{
  "n_layer": 16,
  "n_kv_head": 1,
  "vocab_size": 4118,
  "activation": "quick_gelu",
  "attn_scale": 0.125,
  "bias": "none",
  "parallel_block": false,
  "init_std_o": 0.00834,
  "optimizer": "soap_variant",
  "decay_fraction": 0.909,
  "doc_mask": true,
  "train_tokens": 104800000,
  "dataset": "wikipedia_en"
}
Each number is 128 + 32 x the weight over its row's rms, rounded and kept within 0 to 255. Layers, rows and columns count from 0. The size above them is the row's rms in percent of the matrix's.

# layer 13 MLP up, 640x160, rms 0.222, rows 279-321, columns 80-159
size [102 111  98 100 107  94  99 100 101  93 105  85 113  94  96 108  99  95  97  95 109 102 106 109 108 103  90 100 112 102 104 129  93 100  99  99 106  89  95  95  96 103 105]
[[157 131 119 128 104 130 148 133 102 123 167  91 183 107 137 153 203 115 117 151 161  91 121  74 118 171 102 136 148 100 139 150 127  94 128 154 157 114 179 142 131 199  95  98 141  75  78 154 143 155 119  84  82 123 179 184 114 100 181 128 147 145 117 155 143  95  90 174 119 132 138 126  99 156  75 106 169 185 102 116]
 [158 133  97 150 142 118 142 165 109 113 159 194 196 150 153  85 141 110 171  92  99 107  94 102 126 137 165 140 143 178  99 142 156  53 188 157 101  80 131 136 125 185 106 120 126 128  48 130  88 130 141 134 130 114 137 160 122 132 157 155 165  82 171 137 189 143 115 143 117  95 125 167 131 147 129 141 102 126  82 161]
 [189 139 137 142  87 168 103 110 130 104 115 122 129 132 115 128 145 141 192  88 163 185 167 135 130 145  92 114  86 168 117 147 133  66  90  50 119  94 164 123 111 147 165 132 114 108 136 112 109 177 160 150 125 189 130  78 127 167 136  71  75 132 146 128 118 115 199 138 142  96 117 157 114  85  94 122 141 116 143 130]
 [114 100 101 148 174 120 106  99 214 159 151 151 103  62  86 115 157 127 105 103 117 122  98  87  79 128  65 174 162 140 142 143 137 143 133 120 178 158  79  70 132 134 106 185 119 125 132 138 149 161 118 132 101 141 152 134 114 132 106  88 172 144 177  94 218 145 124 133  97 144  95  85 133  99 128 133  82 104 187 123]
 [118 165  62 136 129 172 136 115 166  55 161 119 121 166 141 121 108 112 102 143  50 106 129 136 100 145  90 127 153  61 141  79 112 123 104 125  89  91 131 158  81 147 100 130  86 117 160 161 133  92 121 127 131 141 113 174  66 116 114 157 149 125  79 107  95 134  99 106 130 108 109 128 172  88 121 118  86 169 143 164]
 [ 42 195 201  99 149 142  87 109 123  93 119 144 125 145 169 136 101 164 102 149 178 111 103  82  54 109  91 122 152 118 122 136 140 128 135 153 116 133  92  56  81 102 119 107  49 123 141 113 123 170  89 125 120 106 184  87 173  99 113 154 174 165 132 174  90 160 108 141 189 126 122 135 142 147  84 178 116 148 134 130]
 [ 79 123 116 153 153 117  74  90 180 146 123 131 172 155 113 126 100 125  67 147 138 112 119 155 117 113 142 114 104 179 133 134  99 131 105  94 110 190 110 112  88 145 133 147 185 166 127 118  84 117 123 119  74  91 135 141 211 165 126 143  40 131 105 204 143 124  66 108 117 156 151 160  89 177 115 194 140 138 153 116]
 [118 108 112  79 136 105  99 182 124 129 164  90 155 118 216  58 146  48 117 110  99 121 152  63 113 157 102 114 142 126 135 149  63 131 118 104 158  71 149  58 113 117  95 120 170 179 132 151 127 145 146 139 143  91 103 111 177  99 137 115 104 101 129  94 134 126 139 179  93 155  78 168 129 128 155 163 169  72 101 158]
 [132 150 126 127 155  73  82 171 129 157 144 102  98 121  88  71 126 122 109 140  99 111 112 136  76 142 137 120 206 180 135  94  99 112 118 162 134 139  91 137 129 132  84 118 135  99 204 127 154 108 148 161 140 115 105 125 118  62 121 112 185 106 119 186 143 138 131 158 130 181 144 147 108 172 100 169  90 140 121 138]
 [ 94 180 116  65 167 152 157 156 120 113 140  82  90 119 180 122 187 128 116 198 172  89 158 151 160 114 135 152 135 122 143  78 178 146  57  90 173  84 142 120 125 110  66 117  73 174 139  83  97 126 145 130  90 113 150 165 126 104 131 131 141 116 102 154 136  67 127 106  93 114  99  84 123 169  95 129 135  83 141 144]
 [142 142 140 101 142 159  93  83 150 152 102 138 145 114  95 105  96  91 142 156 158 180  97 188 119 150 120 195 126 145 117 109 194 144 112 133  74 111 103 112 125 102  93 125 145 122 142 166 168 102 104 111 112 150 172 141 119 157 195 114 109  91  92 155 129 142 179 136 136  99 208 134  83 117 138 215 110 138 123  75]
 [151  95 158 104 155 100 147 121 211 109 124 127 105 148 136 114 113 143 139 184 124 188 168 118 143 149  95 127 123 115  90 152 124 154 141  65 122  87 183 136 101 160 113 162 153 119 143 183 118 143 111 139 115 127 105 183  82 127  44 153  67  88  77 133 108 190 130 134 112  92  89  91 197 154 155 170 128 141 117  54]
 [ 62 122 136 143 167 179  81 115  87 118 178 171 134 110 149 160 142 152 164 120  78 183  97 108 113  91 144 199 160 127 181 112 120 146 130 127 156 174 151 126 181 138 115 119 146 159 130  63 171 156  72 125 141 128 128 157 118 134 119 148 167  90 143 101 151  95 116 117 165 114 179 161  99  85 136 142  91 180 181  77]
 [126 118 154  85 213 119 146 125 129 165 110  73 139 132 154  84 125 130 158 140 124  64 123 162 133  99  95 129 170 153  56 206  59 100  93 132  76 114 129 151 156  90  72 118 144 181  99 151 145 127  84 107  92 147  87  88  98 149 172 137 159  80 123 144 152 114 104 134  98 173 152  53 130  96 111 140 164 138 111 116]
 [ 72 139  59 105 153 142 148 154 168  86 179  89  59  92  79 126 146 149 153 182 119  80 181 176  98 108 105 145 148 157 110 113 159 134 140 103 171 118 136 155 112 101 158 143 156 134 137 156 140 115 109 116 165 118 139 124 122 160 164 151 112 135 170 109 170 133 138 104 201 169 126 103  94  91 121 104 157 126 190 113]
 [100 151  89 124 171 151 118 145 159 103 186 194  80  91  79 106  90  58  68 104  89 110 169  96 127 182 134 133 217  65 153 106 134 132 106  99 165 115 139 162 101 130 129 140 115  93 173 125 170 119  93 169 148  82  85 122 164 113 146 126 150 116 135 146 106 100 128 145 121 114 158 121 128  77  50 110 147 131  65 131]
 [155 102 114 147 108 143 151 141 173 169 143 128 124  48 184  85 187 113 140 102 142 155  91  97 119 111 115  89 137 187  94 121 154 144  83 163 114 104 140 187 111 132 135 102 162  89 152 120 121 189  33 118 195 120 107 118 127  94 164 138 185 114 110  98 143 120 104 178 115  93 106 144 152 149  60  81 120 161 137 180]
 [133 139 121  66 110 148  91 162 141 115 162 167 150 128 185 142 123 117 168 148 119 140 117  90  59 142 159  93 121  99 163 151 106 119  66 130  86 159 198 113 135 101  80  84 118 136 123 131 135 156  98 187 160 178 113  97 105 140 160  95  79 113  86  78 140 120  86 116 147 136 103 184 154  95 112 105 174 141 172 130]
 [193 113 198  52 168  99 121 128 153 155 109  76  68 109 140  85 132 151 135 121  99  99 144 131 199 130 154  94 158 141 151 132 145 127  93 166 166  50 123 113 139 212 105  85 128 141 146 149 135 130 117 142  93 135 151 182 126 144 151 102 104 127 107  58 161  86 165 181 157 157 107 148 116 129 158  78 106 141 123 136]
 [165 200 163 146 141 115 118 134 114 119 184 123 148 168  68 139 169 126 171 192 167 121  99 113 156 102 172 130 141 130 135 147 133 134 107 142  86 146  89 168 120 124 120 108 134 160 123 142 141 106  92  92 101 147 132 150 141  72 146  99  72  99  99 115 128  81  66 134 153 147 106  77  95 105 156 115 129 104 136 119]
 [126 113 113  59 125 123 143 109  99 161 103 111 151 154 102 143 106 169 104 115 120 118 142 130  11 126 140 143  67 109 100  68 111 137 149  96 163 109 115 121  82  99 118 140  83 133 157 161 117 173 151 126  68  96 115 190 161 129  99 131  89 151  59  93 139 185 112 108 117 173 137 131 124 156  69 105  90 142 114 167]
 [133  82 121  42 185 127  88 169  92  95 155 125 147 165 129 204 158 104 145 167 134 191 122 104  75 150 115 128 134 152 164 134  92 105 141 150 187 110 155 137 107 188 142  54 158  87 106 171 123 102 212  91  68 154  80 123 152  61 179 133 123  95 135 114 169 105 102 158 113 106 133 189 167 146  82  89  71 104 137 109]
 [167 102 124 167  56 149 128 129 116 156 138 175 159 132 163 121 124 141  90 181 121 118 108 133 130  63 131 198  94 161 149 193 115 100  89 107 109  76 151 116 132 100 110  74 106 100 128  70 136 139 209  85 127 150 143 146 111 132 113 114 197 121 122  94 154 140  56 141 136 188 163  68 162 149 130 173 148 119 114  76]
 [181 115 129 131 144 113 191 151 121 123 117  92 174 165 139  83 164 121 141 125 113  86 155 132  32 171  62 135 107 103 112 143 190  90 135  80 145 115 212 120 104 127 110 139 175  91 107 134  98 135 135 145 114 126 127 169 138 175 194 153 138  98  82 104 202 126 116 129  82 172 132 115 131 142 166 105 132 118 167 116]
 [164 168 104 167 102 137 104 117 121 111 170 147  92 180 130  92 120 138 136  75 177 151 106 133 148 106 106 136 105  99 120 119  91  76 180  75 130  82 144 107 117 129 148  95 199 108 117 158 136  69 163 141 143  84 122 136 104 131 205 169 145 123 124 197 151 131  46 106 166  76 139 104  72 167 127 103 121 167 115 167]
 [158 117 112 142 146 132 125 164  82 163 153 144 118 126  89 130 173  88 177 109 125  91 128 141  83 154 123 150 148 187 153 114  68 130 119  64 150 103 150 110 161 147 127  99 125 134 157  78 134 152  70 115  69 108 106 115 171 130 124  91 140  86 141 110 110 141 110 160 121  64  93  17 125  94  98 167 131 158 142 113]
 [138  90 169 101 160 111 137 113 139 131 113 134 149 104  87 138 138 114 125 132  89 157 115  81 163 126  85 118 159 152 110 137 152 133 124  67 157  91 174 111 165 148 152 170 116 162 223 121 166 139 131  13 135 150 135 110 171 147 142 136 161  74  91 130 100 147  79 134 129  67 165 122 152 117 115  98 122 155 119 135]
 [132 168 101 108 115  68  72 124 151 130 104 117 148 102 125 135 137 130  63 102  84 103 110  95  89 124 152  93 111 129 188  99  77 192 139 145 109  72 114 105 104 145 165 113 141 125 159 151  85 130 161 136 158  81 149 119 113  88 106  91 127  99  94 109 184 128 153 155 101  60 166 101 182 118 166  84 144 102  95 160]
 [153  73 160 159 128 134 127  75 153 100 155 180 115 118  77 101 153 122 133 121 127 137  64 118 103 139 132 148 121 140 154  70 113 120 130 210 152 131 105 181 202 133 126 145 186 120 169 148 119 151 110  87 123  57 101 155 123 147 147 149 174 134 154 132 119 125 119 108 175 136 130 125 112 117 153 172 173 134 102 104]
 [128 165  62 147 117 107 167 119 146  69 164 126 105  90 146 150 140  91 152 118 122  89  93 189 186 129 111 143 125 146 126 103  79 156 111 109 101 102 161 198 124  82 159 175 126 170 126 151 137  84 156 130 166 158 116 121 143 126 203  94 100 134  74 179 153  64  76 152 119 123 151 132 137 122 138 155  78 146 165 175]
 [151 101  86 148 159 140 113 148 109 118  73 104 111 115 145 146 159 111 132 148 171 132  99 151 137 137 112 190  95 207 149 143  78 116 114 122 101 162  54 122 148 205 184 136  89 166 152  82  93 124 119 167  99  80 166 144 178 140 154 167 139 163 170  76 198 137 130 230 184 111 122 139 129 103 140 154 141 140 118 130]
 [190 105 107 116  84 206  51 115 136  96 139 120 118  92 105  82  85 134 145  64 102  94 135 149 102 120 149 159 170  98 177 121 112 151 147 134  75 124 183 127 169 138  87 108 132 103 174 102 123 208 113 131 169 153 117 146 121 153 187  73  96 122 139 129 193  99  97 141 104 110 192 192 157  92 172 196 129 148 135 163]
 [127 119 114 140 151 132 120 177 168 111 106  89 141 181 140 127  94  71 136 133 143 146 171 129 103 119 126 141 149 129  70 139 173 149 151 163  97 112 183 146 111 155 119 120  62 100 128 107 141 157 121 160 116  88 114 111 143 147 140  88 146 101 102 134 149 144 160  78 159 160  87  94 117 121 189 139 115 149 128 138]
 [ 71 103  83 140 173 160 117 142 109 139 156 158 151 103 117  96  90  84 105 141 115 137 196 146 188 147 217 136 152 108 146 159 104  91  36 106 167 135 216 170 162 156 156 111 129 104 142 143 167 108 141 124 235 143 142 164 140 209 105 181 152 107 110 130  94 132 115 154  84 128 176 115  86 126 122 139 112 120  67 119]
 [ 86  70 137  59 158 118 156  99 170 111 129  90 159 112 153  81 138 132 153 117 162  72 144 161 157  95  99 110 139  56 149 143 150 160 136  91 106 133 120 122 147 144 119  87 122 105 166  90  48 139 181 121 129 138  69 104 138 100 154  93 175 118 113 125 117  81 107 154 105 149 138 100 133 126 118 129 169 122 160 159]
 [105  85 106 143 107 127  73 138  88 121 126 215 152 103  60 135 107 121  83 145 127 117 119 124 120  85 188 114  74 177 123 110  87  86 119  95  92 140 162 134 117 140 155  60 169 111 121 127 188 107 112 122 165 105 172 146  53 135 178 184 149 105 161 128 111 157 114 104 151  96 106 100 150 131 167 160 130 139 142 119]
 [ 96 147 159 182 117 128 157 125 132 154 124 111 157 160  85 131 164 103 152 187 187 166 179 176 162 145  98 100 109 148 174 118 148 105 115 126 132 148 128 129 162 143 212 128 185 162  84 174 136  75 175 151  72  99 103 144 115 102 178 160 169 116 146 170 127 178  86 149 149  94 105 148 165 154 166 123  99 179 116 187]
 [107 112 131  73  88 128 130 147 100 164 164  81 151 160 157 154 161 113 111 138 117 135 178 154 159  81 192 192 219 135 119  94 151 151 114 105 107 101 132 120 111 137  80  64 139 158 103 134 140 117  98  97 117 123  92 134 120 101 189 163  87 104 147 115 114 175  94 116 162 130  74 154 134 101  78 147 194 194 163 153]
 [134 130  99 159 112 121 163 113  98  84  89 137  83 124 117 108 123 123 105 141 212 140 139 128 114 160 107  78 168 163 132  63 191 160 127  90 126  69 163 116 171 158 160 149 100  92 126 136 101 141  82  88 114 126 159 114  83 172 114 195 180 122  83 146  72  82  97 195 150  95 114 128 138 184 158 120 120 100 112 121]
 [171 172  97  82 107 136 113 130 156 122 131  77 173 106 108 129 156 128 119 136 162  89 161 101 171  85 103 133  72 146 131 128  98 147  76  83 143  93 130 148 132 151 131  95 101 181  98 113 146 139  79 131 175 211  96 130 114  49 155 133 103  82 119 141  94 162 158 128 144 182  53 125  95 105 153  65 106 122 137 119]
 [162 122 127 168 170 178 128  99 179 123 121 179 138 106 115 193  80 104 190 108 107 143 149 103  97 131  91  45 103 122 155 185 109  81 116 151  79 121 155 100  90 103 141 152 158 176 169 119 134 149  72 125 108 123 103  80 136 204  97 133 111 110 145 129 122  97 143 116 136 100 147 169 145  76 176 174 114 111 101  92]
 [152 157 117 149 137 107 134 125 113 161 118 130 140  84 145 121 193 126  93 107 143 133 156 123 134 186 160 175 170 185 180 169 130 105 168 132 123 116 109 125 165 160 149  63 107 127 111 153 106 147 189 152 167 131  89 137  91 128  83 118  88 117 137  84 155 116  70 135 166 127 185 101 146 121 137 129  97 158 117 124]
 [155 106 120  99 115 164 105 181 155  95 151 229 129 102 163  62  95 136 122 127 143 118 217 175 133 106  92  88 145 144 142  95 148 117 152 124  94 103 111 106 110  99  50 157 110 135 133 119 149 138  75 132 108 144 131 146 147  88 141  79  77 120 111 108 167 122  65 152 117 152 197  99 120 162 130 141 130 150 188 110]]
# layer 13 MLP down (transposed), 640x160, rms 0.244, rows 279-320, columns 80-159
size [ 98 107 100  95 112  90  97 106  95 107 108  90 105  99 102 106 106  92  98 103  91 102  97 104 115 107  92  97 102 103 102 124  90 106  99 102  99  95 106 103 100 104]
[[148  90 129 121  87 137 113 169 128 119 109 130 165  88 143  97  77 142 116 107 117 117  80 108 116 132 147 164 133 150 139 126 100 198 145 147  96 168 181 149 198  99 179  88 181 147 135 141 113  73 122 189 138 136 181 133 165 123 129  95  94  58 190  96 126  99  60 172 155 163 145 124 104 138  91 123 164 118 147 186]
 [169 109 101 155 158 136 146 145 104 119 118 116 153 172 137  85 158 128  82 111 153 137 163 125  62  82  98 145  81 133 100 142  98 178 100 178  89 104 126 123 133 174 163 101 147 175 126  76 115 175 155 123  89  96 148 161  92 145 134 100 129 105 128 138 106 186 129  85 146 102 152 139 173 118 151 123  80 114 102  74]
 [186 131 122 124 128 177 146 154 136 103 124  61 100  93 154 101 165 110 181 103 116 162 141 190 167  59 214 101 108 123 161 124 119 172 106  85 114 200 136 124 103 178  76 121 163 122 162 132 200 146 157  90 104 112 159 121  79 118  65 189 100 113 193  88 120 177 122 137 111 172 133 171 111  94 125 143 141 146 108 117]
 [134 138 119 157 133 127 115 134 151 125 107  80 207 166 105 156 149 131 148 169 109 172 117  87 152 140 150 198 141 102 163 138 183 187  53 148 126 158  98 148 159 131 159 109 144 179 127  70 109 140 167 179  81 162 164 119 108 202 189 140 113 101 126 142 121  82 149  93 170  90  98 133 163 122 144 161  87  91  98 172]
 [107 162 125 149 151 117 146 177 136 126 107 141  76  96 146 101  76 131 102 130 128 125 145 233 170 151 172 189  98  87  72 126  80 161  77 148 147 115 126 127 155 164 154 145 121 113  87 178 176  93 149 150 162 102 166 130 106 129 154 187 124 151 154  62  77  99  90 139 126 102 146  92 109 120 101 212  77 151  99 128]
 [158 110 124 155 131  89  88 136 125 147 136 144  81 174 139 144 229 188 181 127 163 134 176 120 109 142 126 153 105 138 166  93 159  92 159 140 186 145 134 194 164 134 128 138 116 134 128 142 139  97 109 113 168 114 139 198 110 114 160 120 105 140 128 160 144  76 120 135  97 141 159 120 135 106 112 151 167 136 195 119]
 [153 133 147 150 156 153 145 146 107 142 153 146 153 113 153  51 125  63 141 127 140 124 172 113 136 129 143 137 137 120 100 157 182 117 142 120 170 105 115 104 171 192 139 144 115 167 167 181 100 157  83 153 161 101 161  95  81 128 137 179 114 143 197  91 139  97 166 139 178 111  54 121 149 123 179 157  64 123 148 101]
 [107 145 130  63  89 106 164 189 111 102 115 112 214 144 166 147 116 123  94 161 135 152  83 158 113 175 154 145  77 108 154 118 166 126 144 185 134 124  82  61 140 108 110 182 150 162  91 133 188 120 129 108  83 153  95 129 140  57 123 201 122  84 118 116 142 131 145 137 114 164  81 122 127 191 174  86 121  90 142 147]
 [112 143 157 107 106 125 160 107 119 171 116  96 112 125 128 150  99 105 174  94 107 169  98 165 122  87 115 122 163 104 111  89  74 126  98  93 167  84  94 208 143 137 145 139 135 144 103 147 150 144 141 134 170 137 146 123 119 142 156  67  93 131 156 149 168 128 111 124 118  85 148 166 149 229 121 144 148 139 123 102]
 [179 122 140 147 108 128 124 154 156 128 136 131 139 146  99 197 108 117 157 125 154 124 110  78 239 185 105 106 116 145 135 105 177 118 146 138 174 161  62 133 144 172  98 163  93 101 110 165 115 133 160 113 163 110 146 133  78  76 103 184 105  44 121 135 146 156 121 162 182 191 148 140 130 179 132 137 108 137 139 104]
 [ 96  86 184 136 109  84 132 120 157 136  68 132 119 136 136 121 141 155 107  85 126 154 130 138 187 183 131  76 177 176 119  67  82 130  87 168  86 122  85  92  92 123 160  69 191 105 140 121 112 114 152 128 133 153 159  92 166 119  88 105 115 133 103 160 168  44 166 172  71 175 183 155 136 142 135 156 102 124 162 167]
 [138  91 147 151 174 116  98 121 175 131 150 124 178 151 118 134 154 174  89  99 138 121  95  95 106 178 128 137 143 135 132  51 186 125 147 127 126 138 123 111 152 142 130 131 111 120 170  97 219 117  87 129 185 158 127 186 116 172 116 162 178 143 182 118 157 113 157 120 116  96 137 118  93  98  85 144  84  83  81 135]
 [ 99 116 141 131 122 104  85 109  90 149 126 172 127 171  95 118 131 163 133 110  65 155 182  73 165  97 162 115 143 114 120 146 136 107 167 150 114 127  75 119 179 113 155 143 148 168 110 143  91  83 129 139 194 166 135 199 122 119 123 202 131  79 140 116 122 118 145 144  63  71 157 131  86 194 175 179 104 143  84 126]
 [ 99 135 162 164  87 145 157 147 122  98 172  70 141 109  81 138 137 141 144 125 112  97  86 143 178 175 150 171  53 114 155 102 145 190  87 147 126 134 100 155  72 144 146 175 111 132 115 154  81 165 165 169  98 156 157 109  99  89  47 176 170 155 183 144 166 117 117 200 162  80 161 155  99 132 143 152 109 112  41  88]
 [124 100 145 153  87 156 111 112 142 142 127 200 127 120 141 150 138 147  96 160 119 117 143 153 181  65  61  93 162 168 135 117 105 120  85 153 220 159  78 154 113 105 188 153 169 159 163 138 136 134 151 164  99 151 158  69 163 107 152 135  83  76 124  68 180 160 106 135 144 114 143 141 103 102 136  73 154 126 135 157]
 [136  79 188 180 176 129 138 105  82 169 124  99 156 165  68 136 190 124 148  94  66  83 152 123 122 111  85  86 119 103 148 127 138 103  96 109 113  96 109 150 132 177  95 142 113  87 126 199 156 164  82 174 147 136 111  99  89 111  66  94 133 135 112  66 116 139 112 158 129 123 110 115 121 194 134 163 155 107 112  76]
 [123  89 118 120 195 105 136 183 133 143 127 132 160 125 147 166  90  96 102 187  91 120 138 115 115  99 133 103 113 162 105 180 114 112 147 116 157 176 147 154  86 158 117 129 123 138 116 177  97 122 112  35  94 132 122  91 146 145 159 210  95 129 118 188 130 148  66  90  87 129 119  81 113 168 155 150 100 139 126 107]
 [145 135 154  75 172 116 115 107  91 112 107 198  81 164 105 204 159 114 132 121 113  99 121 108  92 134 105 159  97 138  94 150 118 105  87  93 171 125 197 135 137  94 155 132 135  83 114 170 112  67 104 113 193  68 141 121  80 115 156 111 151  88 157 152 138 139 145 125 111 113 177 141 109 167 121 154  92  94 105 130]
 [128 192 172  57 111 135 112 168 110 150 132 147 139 119 113 146 122  80 166 113 132 100 185 158 171 144  81 123 133 120 174 149 140  85 219 111  95 186 136  75 133 173  89 149 177 130 141 154 191 131 116  89 111 120  84 108 143 133 153 174 150  65 130 117 139 158  62 101 146 133  64 169 122 146 155 155 157 152 192 136]
 [ 92 132 146 168 107 105 144 131 163 119 192 120 162  89 112 134 142 130  93 135 159 159 125 132 136 147 125 101  87  73  95 168  78 123 144 100 103 116 127  96 147 105 114 173 120 208 219 142 107 148 120 177 109 144  85 118  99 126 194 108 136  68  87 155 135 152 174 104 184 159 164 133 124  88 122 152  96 128 128  96]
 [120 148 117 147 142 154 109 169 165 148 132 132 128 112 142 108 136  69  83 133 151 111  87 142   0 135  52 124 147 156 165 157 173 117 151 175 119 149 135 106 134 146 128 150 120  64  79 107 155 106 154 172 147 148 136  75 159 120 136 110 114 186 181 118 125 122 164 157 177 134 112 122 120 154 126 128 140 113 126 139]
 [103 118 100 129 146 148 136 143 157 122 159 161 153 201 147 124 112 152  94 112 187 137  99 136   0  95 145 154 133 105 114 158  88 140 117  93 152  98 141 134 118 151  93 166 159 110  84 157  90 122 144 115 122 165  30  99 159  88  90 121 110  69 186 144 158 125 162 118 120 205 135 167 148 169  78  59 129 101  96 163]
 [145  77 130 132  87 134 116 117 114 126 156 119 116 156 168 105 167 115 171 134 131 140  85 162 177 106  97 170 153 128 108 106 175 164  87 166 120 104 115  97 123 130  95 190 170  69 121 158  66 146 174  91 115 174 131 123 105  61 132 141 151 116 130 152 149 159  11 167 151 139 133 128 137 149 145 137 178 137 176 154]
 [153 139 146 154  84 147 115 144  92 148  86 123 135  55 134  90 102 146 111 169  80 115 136 109  38 124 163 124 126  97 132  84 145  88 124 115  70  78 102 119 114 135 130 145 112 158 170  77 140  88 124 124 140  77 134 116 116 135 124 169 126 152 133 112 128 211 139 133 177 104 109  93 155 162 161  65 132  75 103 202]
 [ 90 142 140  92 196 162 123 140  65 116 133 148  55 134 146 173 132 110 154  95 138 137 129 156 136  91  66 133 179 198 164 132 154 124 161  86 196  75 130 104 139 156 175 153 147 121 184  99 149 165 136 116 187 122  84 167 183  83 148 129 131 134 164 153 133  70 132  99 133 138 115 134 186 169 123 128 132  98 114 119]
 [104 105  76 134 144 108 114 109 116 134 215 141 122 128 110  67  95 162 174 141 156  81 127 156 178 184  96 107 162 116 113 102 142 146 106 158 167  52 153 171 116 160 122 190 105 215 109 141 102 162  87 138 138 145 117  95 114 155  59 215 135 158 160 125 160 123 153  78 145 101 126 155 117  84 151 117  95  37 143  74]
 [144 116 163 139 119 143 130 128 118 195 170  54 112 117 100 107 136  63 162  70 102 124 144 168 175 171 188 140 125 156 143  87 154 115  98  99 141 122 160 150 173 144  99 112 104 144 178 110 140 144 109 119 176 142 164 157 166  98 147 147 161 152 113 100  91  96 110 117 103 123 182 131  78 144  73 126 145 124 139 156]
 [154 102 130 134 165 153  95 159 100 175 116 102 173  86 108 137  76 124 157  98 123 132 118  87  75  56 122  28 129 144 153 151 146 121 139 130  90 134 176 157  92 110 105 136 130 140 131 135 117 163 118 117 111 112 136 138 129 126 203  39 101 162 144 165 160 164  91 143  72 136 133 133  72 117 136 118 108 169 156 134]
 [125 163 125  93 124  63 169 107 128 155 140 128 191 111 165 145 132 139 128 152 125 139 114 128  62 107 190 111  99  96 122 184 156  93 139 109  86 172 105 167  61  89 144 102  87 120 133  70 164 124 125 174 126  86 139 169 122  81 123 107 112 200 142  33 112 161 123 115 107 146 100 111 137 138 119 102  43 166 150  96]
 [173 114 111 133 137 145 111 118 152 113 189 171 128 183 134 145 196 178 119 150 107 121 128 153  76 112 141 184 112 134 144  94 113 138 113 103  87 122  69 143 144 167 116 144 104 164 137 134 141 169  98 148 127 151 115  70 160 146 107  74 130  73 136  82 142  94 134 150  61 144  92 187 158 135 104 127 181  59  65  70]
 [117 158 137 114  75 181 170 150 143 171  84 181 120 101 126 195 125 139 107 111 143 128 114 102 171 132 104 128 161 153  94 133  85  79  70 149 131 150 172  90 133 147 168 132 126 123  87 101  94 157 103 137 153 103 158 149 160 103 136 160 153  98 124  95 130  71 134 167 195 183 118  72 136 141 133  86 150 136 152 144]
 [ 77 105  98 146 166  70 134 125 104 117 154 128 158 133  95 143  85  78 189 108  95 162  91 136 181  96 144  71 126 109 112 118 161 154  96 142 108 149 146 113 119 153 108 115 122 126 146  70  79 108  87  94 133 133  68 142 119 134 149 119 125 118 150  68 129 129 117 187 129 129  86 195 144  82 105 102  77 121 111 140]
 [146 102 149 133  67 115 108 104 146 101 141 121 139 119  66 175 108 146 100 142  69  95 127 149 103 132  89 195 150  90 118 167  94 142  71 163  79 140 134  61 143 128 167 109 126 134 100 125 160  92 105 150 125  81  96 125 132 142 135  96 166 160 164 175 135 170 146  84 163  72 134 108 103 162 101  89 108 125 165  78]
 [128 141  74 113  68  84  97 127 131 105 158 159 152 176 170 135 155 160 148 154 106 131 135 123 153 109 121 121 199 213  83 131 123 107  66 126 121 177 142 148 121 130 170 176 130 112 130 122 155  93 176  92 136 138 152 145 174 125 138  87  85 111  73  80 142 167 113 143  60 159  71 154 161  97  71 101  99 153 119 167]
 [129 133  57 171 153 167 157 158 121 150 155 117 178 166 106 171 120 139 135 118 144 145  93 125 154 193 163  46  93 149 127 130  94  95 109 157 156 122 115 105 161 100 139 138  96 133  90 138  84 145 165  89 137 111 142 137 135 149 118 121 162  72 130 121 158  56 107  71 116 103 180 165 133 134 156 129 151  98  72  91]
 [114 138 144 139 142  78  99 162 152 111 166 104 143 106 138  78 117 141 116 125  82 183 150 206 175  98 164  60 130 109 109 122 176 128  74 101 100 125 176 138 120  97 173 142 123 161 158 139 141 169  76 125  95 171 106 133 163 144  77  77 172 156 124 128 102 123 127 149 109 107 156 162 145 136 136 118  95 140 202 174]
 [110 102 128 192 127 133 150 118 122 110 125 118 162 110 160 156 158  96 129 111 182 149 123  40 182  65 171  90 149 147 149 119 109 138 112 111 165 107 144  90 118  72 141  76 129 127 101 123 177  73  97 147 135 122  63 163 102 152 167  84 103 140  36 152 187 138 147 120 155 168 146 152 157 146 114 169  93 130 105 157]
 [135  99 163 115 115 132 159 175 114 199 126  64  92 129 172 155 105 136 138 147 158 105 138 127 147 167 129 160 104 110  84 106 127 126  69 157 131 112 166 115 126  98 150 160 137 140  83 146 113 144  61 131  92 132 118  88  60 188 113 118 118 124 131 174 135 172 150  80  96  85 178 120  58  99 155 168 128 165 116 192]
 [ 90 165  43 128 145 143  96 129 106 140 142 101 149 122 157 125 164  64 136  74 164 147 117 133  88 108 141  92 102 116 112 176 111 155 146 145 146 118 125 144 124  87 106 131 120 131 167 113 117  99 174 107 113 108 132  96 133 165 169 171 163 120 128  82 167 152 173 147 132 161  98  72 182 117 154 116 129 162 166 154]
 [ 87 136 105  94 153  75 138 109 125 140 137  45 127 184 151 143 147 104 126 115 103 170 134 116 114 111  80 120 127 120 144  88 112 109 174 176  74 159 198  93 151  95  34 149 169 150 124 156  83 191 148 168 163 133 149  88  88 115 143 143 169  93  75 139 116 113 104 127  87 173 151  65 167 155 177 117 166 180  95 193]
 [120  79 149 185 123 142 157  80 130 127 155  97 122 102 122 117 162  84 168 144 117 148 155 150 120 113 100  29 162  84 132 108  87 117 167 169 146 126 102 118 158 148 122 107 109 154 101  83 181 135  87 113 126 129 159  90 195 170 120  82 114  96 121  99  98 136 134 105 113 160 120 155 122 139  63 135 141 168 139 120]
 [120 137 201 132 111 168 163 151 134 187 116 132 148 121 146  78 154 148 113 118 133 170 160 118 123 129 142 102 115 102 125 168 123  78 134 147 156 203  95 133 112 120 141 172  67 128  73  88 161 149 148 147 108 121  86 138  92 107  92 135 132  35 130 132  89  80  84  88  73 168 173 118 112  78 147 119  95 188 111 175]]